Weights of a small GPT-style language model, trained from scratch on English Wikipedia.
Size: 16 layers, width 96, MLP 192 SwiGLU, vocabulary 628, 1.35M parameters.
Architecture: RMSNorm before each block, biases on query, key and value.
Training: a variant of Adam for these matrices, 150M tokens, 9150 steps.
Each number is 50 + 10 x the weight over its row's rms, rounded and kept within 0 to 99. Layers, rows and columns count from 0. The size before them is the row's rms in percent of the matrix's.

# q: layer 12 attention query, 96x96, rms 0.182, rows 18-31,50-63,82-95, columns 0-95
# k: layer 12 attention key, 32x96, rms 0.164, rows 18-31, columns 0-95
# v: layer 12 attention value, 32x96, rms 0.218, rows 0-3, columns 0-95
# o: layer 12 attention output (transposed), 96x96, rms 0.296, rows 0-3,32-35,64-67, columns 0-95
q18 045:63 34 50 39 37 31 64 52 42 38 47 42 51 63 46 65 50 39 35 44 32 37 51 34 53 54 37 41 60 65 47 61 56 53 44 45 53 48 44 35 48 34 54 61 67 55 45 47 63 49 47 52 48 27 45 47 52 49 40 60 57 53 50 32 44 53 44 53 43 49 51 43 49 42 61 34 55 48 44 45 44 49 37 79 71 33 57 46 48 63 45 48 44 42 29 54
q50 106:49 63 51 49 58 51 57 61 60 62 48 56 64 58 51 47 45 31 40 37 55 46 75 71 44 54 54 37 43 46 62 67 49 51 56 56 56 51 41 34 46 45 53 49 52 61 47 35 59 42 53 68 40 43 52 58 70 46 37 44 65 54 33 30 43 39 52 52 31 62 49 44 55 50 37 51 48 43 58 51 35 45 62 60 40 59 47 49 34 57 47 77 57 59 37 55
q82 085:44 39 51 58 67 57 67 49 51 52 70 53 53 56 46 39 56 31 21 60 56 48 47 45 51 46 70 51 40 50 55 67 55 39 34 30 59 37 53 59 59 43 38 31 47 56 48 36 46 49 66 68 41 41 43 45 43 43 55 39 57 27 45 28 50 42 51 42 57 56 37 58 47 51 55 51 35 48 50 47 66 62 48 42 51 49 33 42 49 41 50 50 48 53 51 42
k18 070:51 51 51 39 55 35 38 37 55 51 45 31 56 40 54 49 58 59 54 71 52 50 43 36 32 50 47 73 38 52 66 53 32 56 59 60 48 69 42 56 50 46 68 62 51 42 57 56 35 50 59 47 57 57 42 50 45 64 45 52 43 39 51 58 67 69 34 50 50 51 58 40 36 60 60 39 69 49 46 47 52 43 36 42 46 56 56 64 61 32 44 44 62 36 40 59
q19 041:45 32 56 44 44 55 36 42 55 63 70 51 71 47 42 59 45 44 55 54 65 47 33 46 36 37 59 52 51 41 64 69 54 53 45 50 49 55 46 64 50 50 46 63 40 70 67 51 51 59 53 57 56 50 55 50 42 61 43 73 60 47 65 39 41 37 46 57 30 54 61 70 39 62 43 41 52 52 27 46 48 53 53 51 43 43 51 34 42 42 38 32 47 47 47 40
q51 123:47 48 48 46 60 59 54 52 60 71 51 56 57 53 53 34 59 46 43 45 51 41 47 61 48 46 45 55 45 42 58 64 33 57 61 59 54 61 37 47 40 54 66 48 29 54 40 43 47 49 42 65 50 68 57 31 48 61 37 51 54 50 32 25 46 51 51 58 35 57 44 51 51 74 71 46 52 34 55 50 61 44 40 52 30 56 30 31 52 48 52 50 42 54 36 60
q83 119:56 46 60 33 46 53 51 72 50 52 46 56 58 42 51 54 67 40 59 53 44 44 51 58 36 56 31 57 67 47 45 56 52 46 68 59 29 62 39 38 59 48 45 56 47 60 52 46 65 37 28 51 44 50 64 49 45 48 39 34 45 75 48 36 50 45 47 62 51 44 45 25 64 48 35 44 46 39 33 42 51 49 37 56 45 60 39 40 44 49 44 71 48 50 44 56
k19 058:52 40 56 42 60 45 47 51 72 36 44 68 37 58 68 53 42 48 54 47 72 62 45 48 55 47 58 57 41 39 65 53 46 67 50 28 46 57 55 33 43 51 58 44 51 60 52 42 55 40 60 58 37 46 48 66 39 40 60 50 76 44 63 53 39 41 48 53 53 42 56 56 58 31 54 66 36 51 47 50 35 48 45 62 45 50 55 31 37 45 54 40 44 61 31 56
q20 063:34 49 35 54 50 60 34 39 44 53 42 50 36 52 46 33 61 53 47 41 64 48 70 51 50 49 41 51 45 42 33 53 66 68 60 60 51 55 59 61 41 58 36 36 56 62 51 65 51 77 44 53 70 52 65 49 36 51 48 43 44 51 42 64 54 58 63 33 55 52 44 56 64 49 58 54 47 61 72 57 57 49 41 42 54 46 45 58 77 44 50 50 57 44 59 61
q52 101:54 42 40 44 36 62 31 53 34 42 40 56 44 38 37 54 46 52 55 53 52 38 43 39 54 56 48 52 54 54 38 39 72 44 50 52 54 47 64 63 49 56 32 41 67 36 50 65 48 57 69 49 54 40 53 49 50 43 68 49 39 60 52 74 58 58 59 55 66 67 53 40 49 39 42 54 46 55 33 45 44 42 66 51 71 56 53 67 69 55 62 49 57 42 59 40
q84 102:37 56 28 63 42 42 38 34 49 42 58 55 42 49 44 57 34 56 42 45 52 40 51 53 57 44 47 43 41 35 38 49 54 57 35 58 63 41 60 55 38 59 46 50 58 46 56 65 34 59 64 40 49 42 46 53 46 51 61 62 45 59 52 67 45 58 39 35 39 50 45 65 58 57 72 52 56 52 77 58 52 42 54 57 54 57 45 72 69 57 47 29 48 35 58 49
k20 065:33 69 51 65 41 50 30 41 43 49 59 51 40 67 48 47 69 65 50 49 34 46 47 65 58 52 54 36 49 66 45 47 27 46 62 51 37 30 58 38 56 56 48 44 62 54 47 60 40 41 49 47 64 51 32 57 24 56 56 39 45 58 50 60 51 51 62 56 53 43 57 46 71 67 58 39 51 39 62 51 61 55 40 51 45 41 49 62 51 54 44 54 42 54 62 42
q21 077:45 32 53 57 56 50 33 35 46 38 51 40 56 54 67 61 51 43 60 57 58 33 54 54 49 52 56 48 45 50 36 54 55 49 22 44 49 50 48 53 42 48 57 54 62 30 78 58 42 47 58 51 63 64 51 44 64 53 46 64 54 42 57 40 56 49 54 34 59 37 48 69 42 45 53 51 66 58 28 51 60 60 50 35 56 63 47 33 60 50 52 40 38 60 64 55
q53 105:50 71 44 47 51 45 41 52 72 54 41 65 41 51 61 46 54 49 59 55 50 32 65 57 42 52 39 60 30 54 58 42 47 68 29 54 40 70 39 36 46 52 79 52 47 51 61 53 38 31 31 43 64 58 61 52 52 55 56 48 57 32 48 42 33 48 57 42 53 56 53 61 53 34 53 53 48 38 36 56 48 49 46 48 51 49 39 30 56 54 45 58 50 57 56 47
q85 080:51 32 64 54 50 39 46 53 46 44 38 51 52 52 42 47 61 48 45 63 38 63 61 61 50 56 51 40 59 43 40 74 66 51 59 47 35 60 42 35 52 62 57 43 45 33 62 36 43 54 55 47 42 75 61 83 52 43 34 48 57 37 55 44 55 42 43 57 56 45 51 42 44 49 21 42 37 50 55 36 47 49 46 60 39 54 55 50 47 55 43 57 63 58 44 50
k21 085:55 43 37 57 47 58 34 49 28 55 40 46 53 42 56 36 41 66 63 64 46 51 49 41 64 46 57 46 44 43 46 44 64 41 43 52 56 33 62 63 35 48 41 43 69 39 46 48 72 61 64 36 45 40 36 42 52 48 55 58 43 41 35 65 47 52 45 52 47 50 60 48 52 62 48 63 50 45 64 41 57 46 50 45 59 65 24 56 62 53 67 29 49 56 54 63
q22 083:41 34 34 57 55 45 33 34 57 52 56 62 53 54 53 43 40 60 54 55 60 52 38 52 43 33 52 53 62 33 56 46 63 48 64 47 63 55 59 63 54 51 50 56 55 58 51 64 57 63 52 82 47 51 48 72 17 60 49 64 55 57 53 52 46 37 40 51 39 47 62 57 49 34 57 64 65 54 48 58 57 47 58 42 46 60 57 59 46 43 43 60 43 50 40 39
q54 110:47 37 48 59 68 67 54 36 50 56 59 49 46 59 49 35 54 60 49 59 46 59 26 51 52 53 62 66 47 55 61 44 53 54 66 53 52 45 66 49 58 59 36 31 42 61 46 49 63 67 65 63 54 58 41 55 24 41 48 56 42 31 49 45 51 59 51 54 43 53 52 65 49 54 62 60 59 71 37 61 46 59 65 55 44 50 45 55 50 42 60 49 32 50 48 27
q86 090:52 56 43 42 51 46 46 41 52 61 25 60 49 48 57 45 34 36 50 42 49 30 50 53 57 43 48 43 57 39 50 48 35 69 66 47 45 55 53 46 34 55 43 62 48 45 41 54 41 34 48 50 57 34 46 55 45 62 45 58 49 83 58 60 49 58 53 44 18 22 36 49 54 52 55 49 47 43 52 52 51 37 44 42 48 66 42 46 41 59 54 54 35 51 37 51
k22 085:50 54 50 58 34 56 57 42 31 53 47 36 51 61 56 41 54 48 66 47 60 43 39 54 59 57 55 35 60 43 59 63 42 44 67 71 48 48 44 46 39 52 41 39 52 48 38 35 44 50 42 45 43 61 57 47 57 66 51 46 47 73 53 61 55 45 63 50 51 33 56 43 47 55 32 48 48 56 48 31 59 45 45 84 53 46 67 45 49 67 43 38 44 51 55 71
q23 110:45 42 44 65 52 51 50 48 59 44 54 51 54 62 66 62 38 43 52 54 39 57 42 61 39 55 58 51 40 46 33 46 53 53 38 33 67 47 68 42 63 43 58 52 46 63 65 66 70 53 58 46 27 51 39 52 31 53 44 61 42 57 33 44 34 51 55 41 48 56 54 67 65 59 60 54 63 45 42 69 63 73 58 41 45 59 61 45 39 54 47 56 45 57 49 44
q55 092:52 55 53 51 62 45 64 55 55 57 46 61 52 56 51 45 65 34 49 50 47 56 54 64 48 60 41 45 30 37 55 68 39 52 50 37 59 56 52 50 45 56 68 42 35 56 46 62 61 36 42 63 35 46 51 44 24 36 36 54 54 48 42 29 40 39 58 36 48 66 46 65 71 49 55 55 51 52 38 57 47 48 41 52 56 54 32 27 50 46 48 55 31 51 35 47
q87 099:48 47 73 58 52 62 53 60 70 59 47 47 48 44 43 59 61 36 41 69 43 68 43 68 46 46 35 52 52 53 52 54 43 40 59 50 46 53 22 46 62 61 53 36 38 69 51 66 56 56 41 61 47 44 51 51 47 41 42 32 45 38 37 35 51 51 51 49 55 66 52 59 69 35 46 34 56 46 54 67 45 47 54 60 47 53 51 49 43 39 50 57 40 50 28 57
k23 093:65 29 25 61 58 35 38 55 42 44 43 43 61 50 41 64 54 60 61 50 46 45 69 40 48 50 58 59 50 48 31 41 54 45 36 52 60 41 58 53 46 44 49 48 58 52 58 64 50 51 53 61 48 46 29 51 48 51 59 62 46 37 38 50 57 70 28 50 48 55 50 50 42 50 54 61 43 55 53 62 44 34 53 35 53 60 44 71 72 46 50 45 70 31 54 58
q24 106:52 63 46 50 52 56 65 64 52 59 57 64 38 71 55 32 54 51 62 41 33 35 44 65 45 56 51 30 55 48 51 34 60 57 51 57 40 40 52 36 58 48 40 46 45 48 34 29 45 54 68 52 59 25 43 55 47 35 62 64 57 59 68 61 65 64 60 41 37 48 42 46 51 39 38 59 43 50 54 46 58 55 59 46 43 62 48 54 45 42 49 65 43 42 50 45
q56 086:46 59 50 55 27 43 53 61 52 66 37 61 58 43 67 51 57 41 48 47 52 40 55 50 69 56 32 47 58 50 52 41 61 70 60 53 33 61 43 48 51 58 64 66 38 76 53 39 49 40 57 49 54 64 58 66 39 54 51 66 57 43 49 34 56 67 64 57 40 56 36 53 62 37 45 53 60 51 47 52 40 44 63 60 56 61 58 40 48 51 45 50 53 63 35 38
q88 080:48 75 63 58 46 42 52 58 55 52 52 54 39 62 47 45 62 60 44 40 30 60 45 56 53 71 49 53 68 53 48 54 62 62 68 46 31 51 46 47 70 57 53 62 52 64 46 57 55 50 67 54 40 47 51 62 18 39 58 44 54 52 64 37 66 62 57 43 47 38 58 57 61 50 48 73 60 43 50 66 50 53 50 51 45 50 60 52 41 43 50 43 58 43 50 39
k24 117:44 49 50 72 50 55 45 47 50 40 46 41 59 53 46 37 51 70 56 37 45 34 46 57 37 62 50 52 35 66 48 29 72 56 55 52 69 52 63 52 51 35 55 41 60 60 44 51 56 58 39 43 69 34 46 54 43 44 46 57 51 59 35 51 50 54 68 42 45 78 40 53 55 38 60 62 56 47 44 49 54 37 66 66 60 37 48 62 57 51 54 48 52 34 56 53
q25 095:41 54 56 43 44 50 51 34 43 54 59 46 61 56 46 54 51 42 53 59 60 41 38 41 50 44 36 52 62 40 59 49 49 57 67 43 50 45 49 49 71 39 58 58 58 50 52 69 40 52 56 48 49 49 42 66 34 58 68 47 56 53 57 59 57 43 50 41 57 69 54 46 33 41 66 84 62 48 56 63 45 51 68 60 58 59 45 67 53 49 56 55 37 34 50 24
q57 085:62 58 40 45 34 54 45 45 51 67 49 35 45 55 45 54 53 24 59 50 49 43 45 67 41 52 39 53 49 35 42 57 49 47 49 59 49 46 43 56 45 50 42 53 41 57 28 57 39 49 61 70 55 55 63 34 58 38 50 30 53 56 35 54 52 33 47 51 38 70 54 50 54 57 45 69 66 39 43 51 57 45 55 54 61 68 40 47 68 51 57 41 37 35 51 30
q89 097:22 50 69 57 39 60 52 45 43 32 54 44 67 67 38 48 57 50 66 41 38 53 49 57 58 52 32 62 51 51 56 58 57 50 66 42 29 45 46 57 66 45 42 45 52 68 44 43 48 38 50 55 57 53 56 52 54 39 64 50 46 54 56 69 64 46 68 47 61 60 49 43 40 56 42 64 40 45 45 30 75 52 62 55 51 58 37 53 48 47 40 48 48 55 52 41
k25 122:47 58 52 34 55 62 60 57 48 42 57 56 49 60 47 65 39 69 52 40 42 47 59 53 45 33 41 47 49 30 57 61 50 60 60 60 51 67 63 62 63 47 38 62 49 50 45 44 66 50 42 51 38 35 52 59 42 44 62 63 69 58 63 32 49 32 29 50 38 61 36 43 60 52 59 45 63 72 62 46 52 49 48 44 39 55 54 50 48 32 59 65 47 46 43 53
q26 126:55 37 50 41 65 49 42 41 36 68 46 37 50 51 41 42 49 34 36 52 57 55 71 52 54 56 38 71 67 43 60 45 42 56 66 51 69 40 45 69 55 56 43 53 65 54 46 58 53 45 42 62 40 60 52 50 39 70 41 45 57 45 26 59 39 49 44 54 43 46 36 37 46 50 31 38 43 49 61 58 39 61 44 36 42 47 50 53 44 40 48 56 66 52 33 50
q58 108:36 39 53 44 57 56 46 46 28 53 32 56 60 49 48 40 56 28 46 49 68 50 66 49 33 51 39 64 69 46 56 53 41 50 66 43 50 46 49 50 60 42 37 51 60 55 44 56 47 45 57 61 56 71 75 43 36 67 45 45 55 42 48 51 32 61 50 41 52 49 36 36 42 58 46 39 48 50 66 59 52 71 53 45 44 43 54 48 44 29 55 42 41 57 38 45
q90 104:45 47 50 36 54 54 49 53 48 72 34 38 69 39 53 42 42 53 31 45 53 63 63 40 50 55 36 71 59 49 50 44 52 43 43 46 60 41 54 51 57 62 58 52 52 39 49 50 43 41 52 67 32 54 49 41 52 69 30 33 46 43 38 54 31 41 31 61 46 63 49 36 48 56 34 46 43 58 61 59 45 60 54 39 51 52 54 56 46 37 45 59 76 57 49 43
k26 125:55 56 51 44 64 55 35 49 51 46 51 41 53 51 39 52 39 30 46 51 54 62 63 45 61 25 52 61 53 53 55 35 27 37 60 41 54 26 59 53 57 54 50 65 47 56 47 57 55 36 49 47 42 47 34 53 51 81 51 47 42 40 44 58 42 44 49 54 58 45 32 42 45 55 34 53 50 48 42 47 62 69 73 43 55 69 55 56 46 43 57 49 56 67 45 46
q27 144:41 44 56 52 42 50 38 50 34 54 60 32 62 23 31 40 57 49 61 59 50 46 36 55 47 65 33 40 60 51 18 57 54 62 62 65 40 58 41 54 64 54 64 72 60 42 53 44 55 54 48 47 47 64 41 36 46 53 50 42 42 46 45 61 51 47 39 57 54 63 38 34 54 53 34 42 52 45 48 50 56 35 39 55 50 44 44 63 63 51 37 43 54 43 54 51
q59 093:46 38 47 52 52 48 55 54 41 57 56 47 53 48 23 44 42 49 63 45 41 54 47 60 61 58 40 41 46 45 24 47 69 50 65 69 44 50 31 60 53 57 52 44 51 35 34 44 70 56 61 49 34 46 53 52 59 45 63 50 44 59 48 67 60 48 45 75 60 56 42 38 55 48 39 48 59 60 59 36 56 34 52 64 56 62 46 64 74 53 41 56 48 53 48 49
q91 102:48 50 64 53 42 62 47 56 61 70 56 41 52 53 29 30 43 41 35 67 54 47 48 41 53 64 39 50 32 51 36 45 45 56 46 40 46 47 33 51 52 40 50 56 44 51 33 61 64 56 51 31 58 54 56 31 60 56 54 59 51 45 43 55 46 52 39 39 54 65 40 63 73 34 53 43 42 29 38 62 49 44 56 56 45 53 60 52 53 47 46 30 41 65 54 55
k27 127:51 56 65 52 62 42 60 62 45 57 39 35 52 38 35 42 49 53 56 37 68 34 54 58 43 32 60 59 53 58 32 50 53 58 49 60 46 47 39 57 55 50 58 48 62 51 62 54 37 41 55 49 44 36 38 46 56 60 50 49 52 46 32 50 49 59 41 63 39 52 21 42 28 52 45 37 44 48 56 48 52 52 57 41 46 21 39 46 60 44 42 58 77 47 53 52
q28 119:48 41 43 62 45 54 45 38 53 47 50 51 35 51 41 61 41 42 45 55 45 36 43 73 52 46 56 36 44 53 59 54 54 60 51 47 43 70 59 54 25 51 49 46 34 58 50 31 28 59 37 46 61 37 44 59 55 35 58 58 49 50 47 64 65 47 52 36 51 46 27 64 48 48 61 56 51 51 52 49 68 45 47 42 53 62 53 65 46 67 49 47 41 21 58 50
q60 102:53 71 52 63 50 53 61 44 60 57 38 54 49 62 30 48 49 30 39 23 34 43 51 58 44 50 55 39 36 45 70 70 49 54 49 45 29 47 48 44 52 39 51 37 42 59 29 48 53 40 40 41 51 49 51 46 63 41 65 60 51 36 57 51 54 63 65 47 53 40 30 61 53 51 58 50 68 46 52 46 45 38 41 52 55 55 51 58 58 49 44 48 67 41 58 64
q92 118:50 71 45 51 58 48 56 58 59 50 33 57 35 43 37 37 43 29 21 50 40 54 56 48 45 38 43 33 32 34 52 52 57 60 42 43 56 61 44 49 43 55 61 36 47 60 47 52 42 65 48 52 64 41 61 59 45 25 56 54 54 46 41 48 46 55 45 44 54 55 44 68 62 52 55 41 60 51 48 53 58 55 39 44 45 57 46 50 35 52 49 58 62 39 66 79
k28 130:42 47 45 55 53 77 48 43 44 43 63 54 39 52 35 52 51 50 36 48 49 32 45 71 41 53 65 51 37 30 54 63 51 42 39 50 57 51 47 53 46 44 52 39 46 77 53 38 35 79 55 50 63 51 62 59 54 39 54 60 60 40 46 57 46 51 49 29 47 67 46 59 52 55 50 46 69 48 59 53 51 49 50 39 37 46 43 58 46 53 57 48 58 38 76 54
q29 138:30 55 51 46 40 50 37 57 54 37 53 37 21 70 63 55 54 40 57 58 40 48 41 62 43 52 35 42 41 58 44 54 33 57 46 53 36 33 54 42 46 42 39 41 45 46 53 39 31 33 38 58 40 46 57 46 51 52 42 52 60 48 47 60 45 61 64 43 54 33 49 59 42 58 53 48 42 47 40 36 56 62 41 53 71 75 43 55 58 49 39 43 46 67 47 50
q61 084:41 54 42 59 31 43 55 61 53 42 40 74 52 45 66 50 40 40 66 56 49 38 47 50 35 41 50 45 47 56 49 38 47 47 62 62 45 39 62 41 44 64 50 37 45 49 48 36 50 36 69 56 39 34 61 56 59 49 51 58 34 43 46 50 53 50 69 44 49 43 56 33 40 44 46 68 45 56 38 30 38 67 52 54 73 60 51 30 52 53 49 55 35 56 47 43
q93 102:50 66 49 29 42 43 45 62 63 52 51 46 40 55 40 45 52 43 27 52 22 61 62 52 36 57 46 51 39 60 42 45 43 52 47 34 42 48 47 44 40 45 64 46 50 64 61 48 27 50 50 53 48 55 64 62 51 37 47 31 46 58 70 49 45 56 45 47 55 44 54 71 33 51 41 49 46 40 43 37 39 64 55 45 61 47 53 50 52 55 38 40 61 65 29 52
k29 126:46 57 38 50 50 56 53 44 44 40 65 34 51 56 65 42 65 62 29 37 35 37 52 56 53 58 43 43 56 50 51 45 44 41 37 38 35 51 69 41 60 70 56 53 52 64 39 37 40 50 42 67 38 43 45 37 60 52 36 58 52 46 61 49 51 31 75 46 35 36 59 47 42 42 61 45 51 35 49 32 49 61 53 58 44 57 47 69 54 52 44 56 56 55 42 45
q30 127:45 26 55 78 57 51 44 47 43 39 55 54 44 57 37 49 47 51 65 51 57 57 67 48 64 40 73 49 51 64 58 48 31 39 59 62 32 21 58 56 48 60 34 42 51 45 32 35 43 38 48 48 56 44 38 39 49 47 60 44 50 40 42 53 41 51 47 57 52 35 47 46 51 61 41 55 47 56 47 39 59 49 46 53 56 46 64 37 53 53 56 39 34 49 47 68
q62 088:38 42 49 65 57 49 47 37 57 36 50 53 42 56 54 56 41 54 59 57 64 66 63 54 52 27 67 49 51 55 48 46 38 40 65 43 48 28 44 66 42 48 38 54 62 47 53 51 59 43 48 50 44 45 27 41 56 48 51 46 52 38 36 46 44 49 41 55 53 26 52 62 42 58 34 59 56 67 63 47 61 60 35 30 40 52 62 54 40 63 41 49 49 53 63 70
q94 107:52 51 70 70 61 42 45 51 52 48 45 60 52 37 45 44 69 41 48 52 64 59 72 50 43 58 60 39 37 60 56 53 39 56 52 48 54 41 49 68 53 62 51 39 51 37 60 70 60 34 49 52 46 54 26 33 72 58 55 46 37 48 41 60 46 50 40 57 63 50 57 60 57 66 37 41 44 44 46 59 47 56 48 46 48 34 50 34 36 51 47 45 39 67 53 64
k30 115:48 44 47 56 58 60 42 56 59 46 62 47 49 39 64 50 41 50 52 44 33 35 40 19 59 52 75 57 41 46 44 32 37 42 38 58 48 31 51 37 58 40 55 45 54 57 44 42 55 44 49 41 52 64 58 42 54 60 57 54 65 52 57 56 31 52 38 66 48 62 69 56 56 54 49 36 40 45 49 33 51 55 33 57 43 58 44 62 34 34 52 48 55 56 43 66
q31 127:50 47 59 62 52 69 54 49 54 75 51 54 47 53 45 42 39 28 57 38 56 54 64 47 55 47 47 52 55 57 55 60 40 58 62 42 58 45 50 56 38 67 33 46 28 47 35 34 36 52 45 51 38 51 42 52 64 45 40 56 37 46 40 37 53 45 64 46 37 58 35 31 56 55 69 28 54 36 67 48 46 48 61 41 45 55 49 54 37 61 55 66 47 54 48 40
q63 084:56 47 47 52 54 49 35 56 58 70 28 38 54 58 56 66 51 36 57 43 56 47 68 44 35 49 35 51 52 58 52 48 75 47 29 57 46 57 37 42 48 58 50 58 51 66 51 66 33 45 54 48 58 48 48 58 57 47 44 54 59 49 54 52 65 43 60 79 45 65 57 50 44 44 38 51 36 41 63 35 40 34 48 70 55 60 46 44 54 52 47 40 55 64 53 39
q95 102:47 58 61 58 54 64 54 56 41 56 54 51 49 48 55 44 44 45 50 40 65 57 63 37 78 37 41 55 54 54 53 68 61 37 47 56 57 48 48 44 60 65 39 49 54 49 21 45 60 56 67 49 42 66 43 45 50 45 60 53 47 55 64 55 53 47 57 42 54 60 42 45 54 78 49 45 47 39 74 59 79 40 52 64 45 51 51 65 61 59 53 49 46 44 62 51
k31 110:45 50 56 41 64 65 58 52 58 61 60 40 56 60 50 58 59 62 51 53 55 66 45 77 48 53 62 45 52 41 39 68 32 64 62 33 63 39 50 54 36 31 49 46 52 51 47 44 33 39 38 37 62 45 49 49 48 60 69 46 42 34 50 61 44 42 44 22 35 49 45 58 50 42 47 46 38 63 43 49 49 48 64 63 42 60 48 56 48 40 42 56 54 58 50 63
v0 103:50 36 62 59 55 39 54 53 70 48 60 49 48 61 47 33 57 46 40 39 20 53 29 71 38 54 40 55 57 58 46 43 57 48 49 50 42 51 26 46 53 56 52 58 52 43 48 55 54 47 48 67 63 55 56 53 56 44 39 40 60 48 45 51 21 47 66 73 57 40 53 62 59 53 48 42 52 54 45 56 61 54 41 38 43 72 62 54 41 55 38 43 56 53 47 60
o0 104:44 53 50 41 51 45 47 58 59 45 58 48 61 45 46 39 78 41 33 51 47 64 50 48 53 58 45 30 60 37 46 49 39 60 44 25 68 50 58 54 45 53 34 71 61 57 43 52 51 33 45 50 41 49 54 58 66 61 40 72 54 53 51 45 51 44 44 51 71 69 57 44 52 43 48 63 46 65 49 63 48 50 46 59 59 54 41 46 44 38 57 39 47 66 71 63
o32 096:50 60 55 46 52 49 46 49 64 58 70 40 51 57 48 42 63 48 53 45 61 51 53 51 47 62 35 48 42 48 50 51 34 47 81 41 58 28 36 66 49 56 34 54 53 45 58 60 43 29 45 32 47 53 31 52 54 46 31 45 43 50 52 44 57 61 47 42 43 43 50 30 50 53 37 37 53 51 52 33 36 44 60 51 52 46 46 57 60 49 35 58 71 53 29 61
o64 098:61 36 44 60 54 52 47 56 44 60 60 47 32 61 37 08 49 50 52 49 66 54 43 53 55 47 62 43 49 38 48 50 54 51 37 52 62 42 49 59 44 53 39 34 40 45 48 56 58 40 43 45 45 39 49 52 59 53 48 53 40 47 48 55 37 50 41 32 40 44 43 54 40 51 58 47 44 36 52 52 62 49 44 60 45 50 37 40 36 24 48 49 66 47 57 83
v1 105:53 58 65 38 42 53 43 59 45 59 64 44 72 53 34 43 49 44 47 50 58 58 44 48 37 33 32 51 34 52 39 54 45 53 57 46 61 52 46 37 59 39 38 56 65 59 46 54 54 54 38 59 71 60 68 61 59 49 63 41 42 47 41 78 49 40 63 60 49 41 65 45 58 68 41 45 52 39 48 43 45 58 59 67 63 42 45 56 72 47 57 47 45 47 40 57
o1 112:59 56 52 50 47 68 51 39 66 38 61 53 38 50 63 48 53 46 45 67 58 61 52 64 47 50 54 37 63 49 58 52 57 49 36 53 30 58 61 35 69 54 72 36 55 34 50 40 55 36 45 58 38 60 71 42 47 39 39 63 41 52 50 58 42 51 56 66 55 61 54 44 39 58 40 51 63 65 50 54 64 57 50 50 59 35 42 59 41 37 51 73 42 51 59 47
o33 103:57 56 49 61 34 73 50 57 60 48 64 44 53 54 62 53 55 50 44 48 42 46 43 42 50 50 34 45 42 55 46 49 54 59 53 52 40 36 53 55 43 50 45 32 63 38 52 73 34 39 55 47 39 40 45 48 39 71 34 47 48 41 54 59 36 41 60 34 53 56 26 50 73 54 33 34 43 50 48 40 62 50 67 30 39 48 46 50 47 40 41 41 55 61 43 58
o65 089:58 38 39 36 41 26 57 64 60 42 32 46 54 55 62 43 62 41 61 48 53 56 54 49 51 50 57 64 27 46 36 47 57 49 47 43 60 51 59 67 43 33 53 53 71 70 39 42 41 61 48 50 51 38 55 47 56 48 47 64 44 52 41 42 57 29 36 58 63 45 50 61 50 43 55 34 52 44 40 70 55 52 40 58 49 46 38 58 49 38 75 49 43 54 51 56
v2 102:57 52 60 57 44 60 60 61 54 50 57 50 54 60 51 44 64 48 44 48 48 52 49 58 65 26 62 62 56 27 45 47 41 49 48 48 49 61 48 39 38 60 65 47 60 48 67 46 30 55 49 59 53 58 26 71 40 54 33 44 47 35 49 41 44 43 63 55 57 57 60 36 43 44 42 57 55 42 56 49 41 35 56 29 49 66 44 52 44 51 35 38 72 40 59 39
o2 126:54 62 38 48 32 43 45 74 65 59 56 48 68 55 49 43 43 59 67 52 49 50 42 43 53 46 54 40 56 36 45 42 34 36 53 46 57 54 54 68 53 57 34 60 58 51 37 63 57 35 58 64 49 60 44 48 66 42 48 48 57 29 55 26 53 50 48 43 70 56 55 36 56 62 68 53 48 54 47 58 41 43 39 55 54 55 47 56 61 55 66 47 50 46 65 30
o34 092:54 47 59 52 40 54 62 54 64 40 41 55 59 52 40 48 71 38 66 70 50 31 57 55 56 51 56 52 47 56 45 49 37 38 65 51 50 49 28 49 47 41 25 63 54 43 50 32 37 47 53 31 55 51 48 48 52 59 45 41 54 33 50 38 52 53 62 69 41 46 51 55 52 51 52 57 51 75 38 35 53 67 40 59 52 38 30 43 66 60 43 52 45 57 41 43
o66 081:34 51 47 45 35 47 61 63 26 53 65 44 51 62 35 18 54 59 45 31 56 44 42 43 64 47 45 62 40 57 52 51 57 45 32 65 61 46 65 36 37 47 60 36 43 32 50 53 34 37 49 44 37 54 66 49 58 59 52 44 52 41 44 57 47 56 49 52 45 35 39 32 47 54 50 63 49 61 51 48 42 57 50 51 39 46 40 53 63 41 45 48 45 47 68 48
v3 106:53 58 73 45 46 53 41 50 44 41 55 53 60 62 52 44 37 55 56 48 47 63 46 44 47 59 48 46 41 52 42 51 53 48 44 33 31 39 51 31 63 41 54 39 59 45 50 49 44 49 59 62 64 45 69 65 45 31 65 26 57 57 49 50 47 28 45 39 51 45 58 44 52 51 67 56 39 74 59 55 66 30 57 46 37 34 56 39 40 56 51 40 41 44 48 44
o3 131:51 46 48 37 59 54 63 45 68 37 55 45 51 46 43 37 66 57 37 50 55 53 52 35 49 62 58 53 45 60 48 47 40 57 54 36 39 34 45 52 51 41 46 39 69 50 29 40 48 37 51 61 32 57 55 67 54 59 31 55 47 64 55 62 50 68 54 53 47 70 50 46 47 47 34 49 76 46 38 54 52 62 46 55 51 70 41 54 58 46 57 57 48 67 70 43
o35 087:50 53 45 54 46 44 46 48 62 50 67 63 61 52 44 36 60 33 41 59 51 42 31 28 37 41 66 45 31 38 55 43 48 47 52 47 48 37 41 59 56 53 56 48 47 50 31 46 33 68 48 57 56 49 50 59 28 49 50 69 60 72 59 60 51 38 68 49 44 41 39 53 44 47 40 44 72 62 53 62 46 61 41 37 51 54 48 55 59 62 57 44 37 55 62 54
o67 091:49 55 41 55 37 49 44 50 52 62 56 44 57 60 52 64 54 59 62 52 48 57 54 52 48 55 56 55 65 62 72 37 37 36 56 61 37 63 60 56 57 60 46 65 57 56 55 45 42 38 40 52 46 68 58 52 71 58 51 59 52 65 68 50 51 36 50 53 37 61 57 37 51 69 53 59 51 43 71 46 37 52 57 29 50 49 29 60 60 47 34 47 49 51 52 25